python train.py --d_mlp=768 --activation="swiglu" --norm="rmsnorm" --rope_fraction=1.0 --init_std_down=0.0 --optimizer="soap_variant" --lr=0.00439 --beta2=0.98 --weight_decay=0.034 --schedule="wsd" --decay_shape="pow" --dataset="wikipedia_en"
Each number is 128 + 32 x the weight over its row's rms, rounded and kept within 0 to 255. Layers, rows and columns count from 0. Numbers have three digits each. The size before them is the row's rms in percent of the matrix's.

# layer 7 MLP gate, 768x384, rms 0.157, rows 680-713, columns 0-63
096:114098144158143142082099114075104119141062127158119172108081064154085123161203095185151107062100087068140123100112110145156154116118090181136152130150101043169131119150090145160090124118169085
097:088115178108178092112099083171157105148132050108177051086152196162135139142196123151109102097155102107160123132152154144142197089108114089135157109126132148111147122198111129131120139167049148
093:139164149131163137115130136105169168116119060083127196081134164062134122154087152089165135092090134110102111118146142101177101141080078084111166104141137093123111118062151096167087146068131094
096:144107125138120064153141093062131155102164126116189100151112127121124115134116155152100145151088091121189147091147036148161135133186162126102127055101089126071120121087162132114075132071156142
098:099118134116165177146059138135158135086095200128158134177173098180135156103134122066134140164105077082150147105162076135144150140167142136068130098112102149177132139152085109118083191105129127
116:114155108087085170146099059138102152182114181101132114146138151084149119081091098099075119131171154154175076141200147095124101181218120154179102040100125092141160097113145063071111127182087107
099:131201151114059120131110106119095112148107143159099123101143100099203146105105127079187067098137100083119116169162158144192070149172130112087130162101184141137124168078102108110079159137145179
103:163136114109136153152166118138148124129147116140151165141145123135136117122120148130126132107204119027074122092132129089172126120147133063179106152135119119171107087106099135161109054112110173
104:149185122144148121140119161146125146115164103182154121102145109153139139126179127167106177158162127126096183117189116131103128167133090182106117147130098135098139095135160167179085111126135131
096:123162147107158161155118057122105112098112184111140159115113086104089106177117108117119104088102060135171128129155116165130171175176126166102097101057133138151084116137093150131170192171129117
098:144109119140146178108126130098101097116121129114124084157142082130103158149092123150127108119155119141071147096076116107141122147110129151117122110111176181171147156130091107126138104156081121
098:116037116135143114128083133089177108105101140153076082152133140132112146109109160111106102053129113112084114118144191148075149167156100147125098120133115125138182145121106106150162137157132147
099:125145111147176147126110066097111143062128119182142165095141182094155138095150120188091109113177106105132121124154139110098160141117111168137119149126141185153106148126150145142119122075115118
102:139149158116141182124131122148082089143107141135128113109165153141109134179152118121089086171153113161156170102092140138140104117132127157082080105121156112188163083129135143117082171098145098
103:153116155132099135054197135122137136201138156130181125137165146123154052164117094072141137156143129091114146141177060134135211115140128153131098129131118162121201153205103115138131095134121096
096:050111112132111092093086104116122108102053115113127150194116180107137140152102125144147079094161123104123080184151160149101133190097141110105100147130092180171059137116106123169106092149151120
089:111120115168215149116116141134212167114102138127141100145096117096135109109138149139102122148070141178119141073114137087190121114105077168093145103118166116130156154163142165061131138129180192
098:095175190135149141085144175110131186153152172125105112152168139109119174149144195115110171145122124201154116111189149092093159061144170133106094171132105151094139133102138099131139139107111116
108:145113177166131106116199109150086113119137112110134114171071135077127133130126141104194167151129125124119157146166128147123132141142158138162149125170122171145107145076191151204145121149103149
102:172130143118110107144130174130110162138094124160108131193153171101134184152136131146137103081122163061093168128130149182048142109118139120091105100097174114096147054126085188136103113083109116
103:158118144182147113106148142096121105137099151169096124120126160127138082113078174068054113189122133146111118097117097086152104074115100163120112160117145104124130089077103145112128125182107144
097:089179120127054113195096126048176131122130061147181088105127104114190120115126089114107070095147089126135132159084114091097120152145134200105110095132118170125162183138066092128133077019103145
113:073133080153157107156143146156097121118166117126125090083117065090134152168116125138122119104079131149167088117115111138108105121087106138122101062083117070132153111125134109091130110073108141
091:094112095067120151113175160150145160142153118134129112173026130115108102124068159132164132106147079154086104042115173073130055112168115189131125174073144135072154161153115127134124206181141123
097:144103095125068118134113127155122122123168132090132109087044113103140137124145134118065155101170124086102109094081127126186126077161038120096124113095170199142072088135172121106126095151133191
114:127153207089173190146093119135127152127153095069048084189132128123107074067144067087162184093087141142119186114133169134090069133176117141140083104145144086127133092159118155106079145124116126
099:152096149171154213146085116126135137086151120085182203182131123089138146111135143143186175168125104144104101072104183177120097163075119087138119084157133179152161098102124104133153109139157120
100:172156110127056215102125090095120045101136118128094195150077147164160132146149133126090119117172104103097129117070150105120136134179068098123170129148120136078117123126145150137164159065140177
105:088127141165091145112121149200074129131134143171105158129148099125175141159138072106147097143051069085084179121129141105128136113131084112094177075075131156125144131128112044137094151142123122
105:129106127131104142066104098112155119120132120126101113124129134156129119088127133114139107112129125174145137125135066099103165143104069163167094091163136161069135142152129144112123142134114168
096:149067115151167119125098144132144084077087142123091154196071150099101095101148135159137146131094113096094165146113178174113137119098096102137122156178022130179156129077143124126105142148167115
101:149108153106117145160145112065077121149130152077119084110115146136102097156085116085100036105113136096085108147128139120150048115161108130087103130162188095206115132089140089067132141160163120
095:147060123121053145175120151154139176125104136157129081132183142088169125148150117127144155119124128155124106141203162151153119185110119098134130140080018118086172124116113115100145093120105223
100:095081116088170135129129140094077133165123133174131108150156117141107106088153145108187143088135107141145144139146079117070095124166149160114171196129059103168102088152108091158091146181103101
# layer 7 MLP up, 768x384, rms 0.167, rows 680-712, columns 0-63
101:094173082076151112192170101133057140125114106103113155112155124141166141127087105158127188164103138177137144128152111137130146115121206109148157125152139192146151107167120139135163096161178152
098:142135120119130141141177118164135069128116091119062100138144091177144112119091148138112072158154130132117068110113098105104088167145152097113080073163116125095097105232146105131097123103172072
096:123095121158129171145080165064108101088123126122146160122154117126154170096088102146090115151091182115197129164153106147106080199148136124109139149130093111096139103133095104100149129143170185
096:119090157119137162180167194124174138118131122110156136153137122134157127126121106089134113138108103127128152125127133062081147121137122148155082167167173134136183114119101129137126152182113100
091:144145099126088104090161125101169140083095110171197123150100148105194093193120164152150104112153131204155190107129175103087145096139173053141146173125073141097155105116132139145103195154120129
108:100160128117075125074152135117113083135112099102149152130092105109093123161062064122059174098110116124075116119181158160099170088214115155123125062084096139125167144147125156118128153069095127
101:139087168182162155136150183084114111160107137122156097125127142098134169108084126116113100037097133124132131103125109175107157120111107137168145085119148076119182141153074169152102127138139085
103:122116191126124084081091103125177126140161066081134105131101068117166139113200144155160131172179120133116135161162152067151163148155110087099078162060109110160121120110121106152116096129102199
110:163107101101136133138064127139128103083122133089118110170102110100087076076203161109171137106154139077100185163056138126151090166163171131127118140158105090073141141245154102153106137134120180
096:131115160159115140139161135130118135162102138172125156143171051163127122131124151145176123130111158115112129135150181106144152128154138135181140135117132134141160092087139099075176158163109128
098:155138157092114120129132099190141137147162040148106101123146133106105087092150155191131126156148102073154083144082100100127166134073170094109117135133103155156128144140106108148146086075111078
096:126071106113123149111180061160152138103077104116093119127118180154134131174084162103094068125126108110060102178130151072140092155113130154107171142144184133146121194085163105188168095148165164
097:074124102130115132078139107123173131128152062029121158155098140176146178096104102119149105100179129122140154111140154150174142120119129110096072099087134117169137166134135162134130127127096102
101:165094184103116096180132084082085163137123112102146165060156083136128126091144077127131132179226154117167127077126197153164161079115118133157134096138105111164144088166094135154137141126121120
104:181129056131092128151115137149153138087112133202120168148091079125108166157127137064154116100169097135049094200152144125175073096102118155161094090109184112071109093133123119094150135173096155
094:079126110118127118147115149174150149121098049137121188155114129125158138107118161146091105103102129149153108128102120215095142118089126137061078119059137189103116117072135177100146143156119167
093:112187121124125148133120131163111071101138120119137150100132197161208095147124159121114096090175139151112148059137090111162159166119121110116095078097133135159148162118178176128180063153095134
098:141152115159155120119177092112108139128146187166095082156084166166097127131090154157080151115101106162146133093153166097160148111104154079081099092089125137128115111069120147112139152142083118
115:106134132150128148138111147171135106116091141114160131139149133152125146140114186125112105122139159080102125157198142089157089094098128105143124125124113164110119155067148100096145079151109125
105:115109167099084100138051081122107143125104111124122100144108093088154227169193121186087187105135085174086111138182151132127121145097124165145106124075068089128113074087144155122117089095152118
103:121117180187139121190126113104115125187148147124126133087133167094085151181149096104157102108112068132102103116079166192145121151165130149141140122146163121101157097174124146140113158206143067
096:177109112111169119078099121114150088094160094100148082102133154097069122141078108087118115155140104110122098126102159123188114178085081145128154134144174162041168157151143092163130169142131100
110:060084179151144121137150138108145097082148081092151114140160039080167108112112104122155036139127154082146170141101098177132083164145112063108099067112108102146137130163119138103102123100166154
090:101131129031169161080153143155156138170151130111132140178135130086110105136128131096128162146119114080196175132101192190114088120126158134121131103157121114096058114141171095150128122119127118
097:091133094128143205119172114146107127139128048066120123136127166083061130123136167141159113118082130139138125137122094116139104169161154128125152128112137119134136165164108091141112141135102166
119:080153121141108176112172117103120126142117100132087159125151111132197116077136056124183198102120124123115142120183118104097104126152144166178118104120111141147116171137086126181122133107119124
099:158120085152103149126108060146110106122161137071121207171163098106180132119156173136108118100108112086100107143067106168106096169155124091096127113139162118113145197114130091129089110153168095
102:039101110107132115161087077111127181165086080105139113085119139056155126069100124089179114101071215115152115115075115088080151070152165096113205070192150136195157156146164058152131151121135116
106:151113117139103133114126146152136149120112142156102121142127105149130176096195142169198171088153121165113126119067171138050091153158136133140177098148107159131139137105112052151114139152134101
108:125089177155095173138163098127074171126067196102088093146162099087117090165209129152080134073100150092131177157121120078176111145096147138105121150145148097168077113119101125131138094095105142
097:150138125100110080171094115107114075120092149145151151162123119130145151116173108160121117088127128144096159118134135084156160107095102098162103116137129149102138120113128066139070104127085141
100:146150140091173143094092112145166128145103122107090081137200155123117094167115095154109150079119108111110125136161133148074179113196113104113109129136078094139106126113116104070122117192154115
090:109145105047141119112129120097157138137127113096126079083106126161097149159141112093129139132134148092083066108141159170160117145098127068125127134192165162101146133161101180127109091182084110
# layer 7 MLP down (transposed), 768x384, rms 0.16, rows 680-712, columns 0-63
103:127139157124146113149084093167119205105118096135128088151143109138095110091057149129123121117111097132139087150124126094071142104170098153153138083087118113128157133109140161122138131127108169
100:067154183144159114157143144177127044123098103125094151110149143136119115199147106164150180100137124130137102084127146125118055165162094120100148062138132127072130131139147126095102146102122150
096:118145156146145170140052085114116063114144176167092120076129101118127142113065086124165176082101085095144074123165151126122157141060120127127160160110111104144116137128153119089108127133141135
098:145178098130119149095127102120098142175096123130120142121133124132151178149122112178123144089142094105108127094175109118139182221115105090063141131121167186150126146067059117097108082118147067
096:116084052131157114110155143133129113119153131161128123113136173124077187097110139105119202124144089098169075155124094114100151148118129094092082131138126125143140100136111169120098120148100165
098:125195101092154168129108076147102196121131123119148119151145055125166121148094155144097098128076146083114198156125116122095176174109132154145110121172149063100051118104139125119139122108114148
097:156137145158064138082158141119146133096108176174127112135135117170183150047107115125128149092214157093160173097120122075204102110126142128140111089130070167086116131118070171155113136120095125
104:075071161166099129119067136136142151142139118199102133111124119111161118099176163176129118106091116115094098179151187156152160076109120132091096116128135103157103213052085137086151121085125106
100:145095148169142089130149070138160155139128107090147086042182164167149148074116164141123159081145144070122156127059139113118149138136140122110069120076162119115137152112116089119147137151140140
098:139189126171144126112102184081100151141120183141118139112129158092148151163091121029081163117157171127125109128127098137122124105167121169158071109130158093126088088107142181056122122082097088
099:177108124139142064132105115148157128123131117106140141101153146140119119132130114145103136178151099088099073123134142105145189106139093136184096181155096168162098151057102133093202091129164095
098:133098077083093146164138130071133091125116114098166117148116105072130089161095143152136131139088123136093103135137133113147148087103085149191082119124141129170094129191153170145148131116128119
096:179104119129157061183087087113109134109063135131120114136124149125140103099122131086134132121112114090146200106097045120139154118158085112118151125117090099111190109170153166169109191113162134
106:177132162129162153126128157116156136167118110130172132131150086115111158137141129152088098096140129174143167127181151134208145134138107118130095114183065110108161115177066147092152153090122123
115:151144141122114126139114106200117154143087141149139185131098142094186092139093111107127174134155160055098102139174073139119112103122128129156071134142149126139066100131161080088181154180117107
095:112051140123133167148105106109074152112198173204133109139111081077166071092094142120141109042170120107143140105127100114104135101122071152164184088144125131142158140098197158094129139176117100
099:106196102088117184148146139094154223115155082148170147112149097160143126132113098131094079108163150099140109107129158171091094127095124072103143084087135063145173133103190128184135074187151149
104:135169117104066119180170112061126121108128129092132095105096168197091125132140140175077139153145154082111125140129082090104169136084145144163113097087166132140124114165124132107159131159113138
107:134118154154213155117140143107125162144134142097098127152142148068126082138033134161112083108104172136135087188137146152145097163081154055158138123064142127106135146161093133123134084195155161
112:110094146078054141143154138154148141126099112147136157084143081149118120126127121139168119140115077196208140143162124106122156106155152151106113074080113169141187138138156103162125108092091157
103:098090095169216129192107122158130141172148118145117138094131145123170109133171148091144099162058155149100130158102159147088147086120145178071104126194111102128105130126092085142183101150066156
095:099119137060104124094088112165127135180171141119084076148119141102164131065112106176138184169173132144147108126152111093112099121152071138110152140149147102172150140097154187126151180143118117
098:110069141077104152136133151142188103115126115090146186113108150125175129124126160141211137187099127117118136176093125089125183124145113099138167108162130124118192119119128129160208097123127129
095:165125128156143200058116143153143115177140120111169060166191072099110094068097094158200073181142156161186199127099074111190097145091158142119102155113148198133147123085112169129095114124097145
105:131090104152177119057102189118174082158097103146082130094131135159086132070063108110072127118083116181094178101074139092106138146141178174151147141128081125175142121147111173174113045145095090
105:117127147092144209123157165133171134098144189083132105200132170123155120127149096149213154142136161140060091073124107123111066149100119101160109147112119146081133114140142111097091106146155118
097:103168159064122153173121187131192175196085172108103144157135134135138127217190134134094165114154153124105119140116166163070102143107150137085094176151149142114097116106071173193140102093166123
097:093121157124179170090129191143136153121126145155104192154144206106136102104077138136155142151176168124119081136092104158124149179115137105087124172116178135101148128180169093150160195132106144
103:155059093108185110084134117152143140106152120080149151142127217157080119103161175133124151161119100124095090126143159145122118149080147160092158097147121115185125130132115076118097145138157152
094:133108136046188099146190135045053169112148105126124139124152164098099103175150096103151130109107123104121102130098143178115151125134148161069132142155159060186086128155070080172171143133095126
105:070082189127090107163134177102094133084065120169122113182103101187154113100127189077134108199119150091101138126127130139157139118146142071146126098138120145151179088165105099124112054121139125
102:165102108082142091122117127158211151181163165113169104109130123138139079120119125132162183099111101126099135144146148134198122129140155133144076163111161162124140109106178119139199130130119103
095:135141158110130104072221136105143153206123217105111128144130062148108087116210125160180120143103149125138147137139135101160088148110162121117169133101178185137141124118101096089108191108196102